From a checkpoint of a small transformer trained on Wikipedia: 14 layers.
Each number is 500 + 50 x the weight over its row's rms, rounded and kept within 0 to 999. Layers, rows and columns count from 0. Numbers have three digits each. The size before them is the row's rms in percent of the matrix's.

# layer 11 MLP down, 192x512, rms 0.0571, rows 173-191, columns 0-63
096:452463573530560454422573436456440467551522562542517552483438492526479576474531535482480551410455480573500366438499470469534536464619567516428527590509528520527444571499499543535473416551521518
107:425585482566509487491565558436484411441559497502458491584561565400532544567521493536503497507569507393600478466531470524518566494515519494523519523522470603520455580496485417409388431544456484
098:497526457439375551571644492490512444457446441452566487526495502456583455547526466524497425456413515468487510500555489532399522484410436565434428542449499513526494515504586525556479506534473490
097:456467517537503420514476492524500503474604521472512538519479421462458464510437519498545497518496509552441465405545459444562536589446536500545529582555476437532501561584492434502479530475455496
110:447451474521455502470522452547561583523496579550529425510483482515506494503525492350475457493431443443519404540484507454507569577483527537481497567463332565460485484532501475526535448490488485
099:530459520478518465574484478545490438477442473471565426508494535477567433413526463539421490530530445509426548515435472530533530568458497465398450460464554546489467534495521316554459516456527415
096:610524483478459477514528481515465565500449513474430496482465616549458516513503419453591526584588516491518413457490490417461544544451471570455579455508521561420451505506448436493571628519477508
096:435481466546474541523572612465531553492482407536565581504543544492543553497528601519465568535499445494459448425493467446488547397448469487468435473493471493443508512475432479469520486464545527
133:487575517425493499523481520447500468507464512502538513369554488524417530579477590496436566534451472599530452522636576430499464439449499531498600561517460528426508459552527554478416479549389468
109:578447511571390485483491552506389551418473474489506478484423554426517438508439436429592463536477502428549497468480536538523527469538531536473452459475368539518517535464516432541492440524449425
095:439497550499434414420395495505489511527529608467584401490520416567467555493567530512560470490552463516555497540477591534468482536458481517523490550558522543423577450526510496529480456478472555
098:538566511532523387537437463464490547508531425431468465517531455431525520464523446521484539515583489472533511433461467568448544445469476487532471449525465521465532423431498590497434447466480492
093:597582418502452454451443500486567476482559516505450492539563506472517456419483530505437429546413531424514458464502566536503530481505447480571433472491517514431442430512553561491491541517503492
105:546520548458404452545491519454413556532460450506474483421548508470616468508512482413534547408487517526461468494528491521559506514509535440336462471445489465451465553502448469525381469489473549
096:414506471529485541521465450500560542512493498427541539573513533497387524480460435507563514603510474544502510523466415466562495562394478485442464478484570618556458591621539493475569519413490487
104:529570513525480574510474574312417530539592447476512483563568534453514566548451508531439498489506497499505502504516514560570467618469533486438545529523583544498449474529430468542461564518539449
108:573454474517466413410497527540528634634498540553477479497549446437551482465497477440451450477514512486423589500589459597488561461432440482510507438484448544571426525511534485552473462465488516
096:377533538529486546546519406514567520486541423599461514487511563555471609473587471564445484439447496501514493531475514614478497479482550561403516479506506539447510497471481522471428573488398489
108:554391481566479428541605557497523420539507487406585449557504474508535499480429563491513591474451530547578465531445433542573559418495556574405465538472496582400392502523527416527576451501512476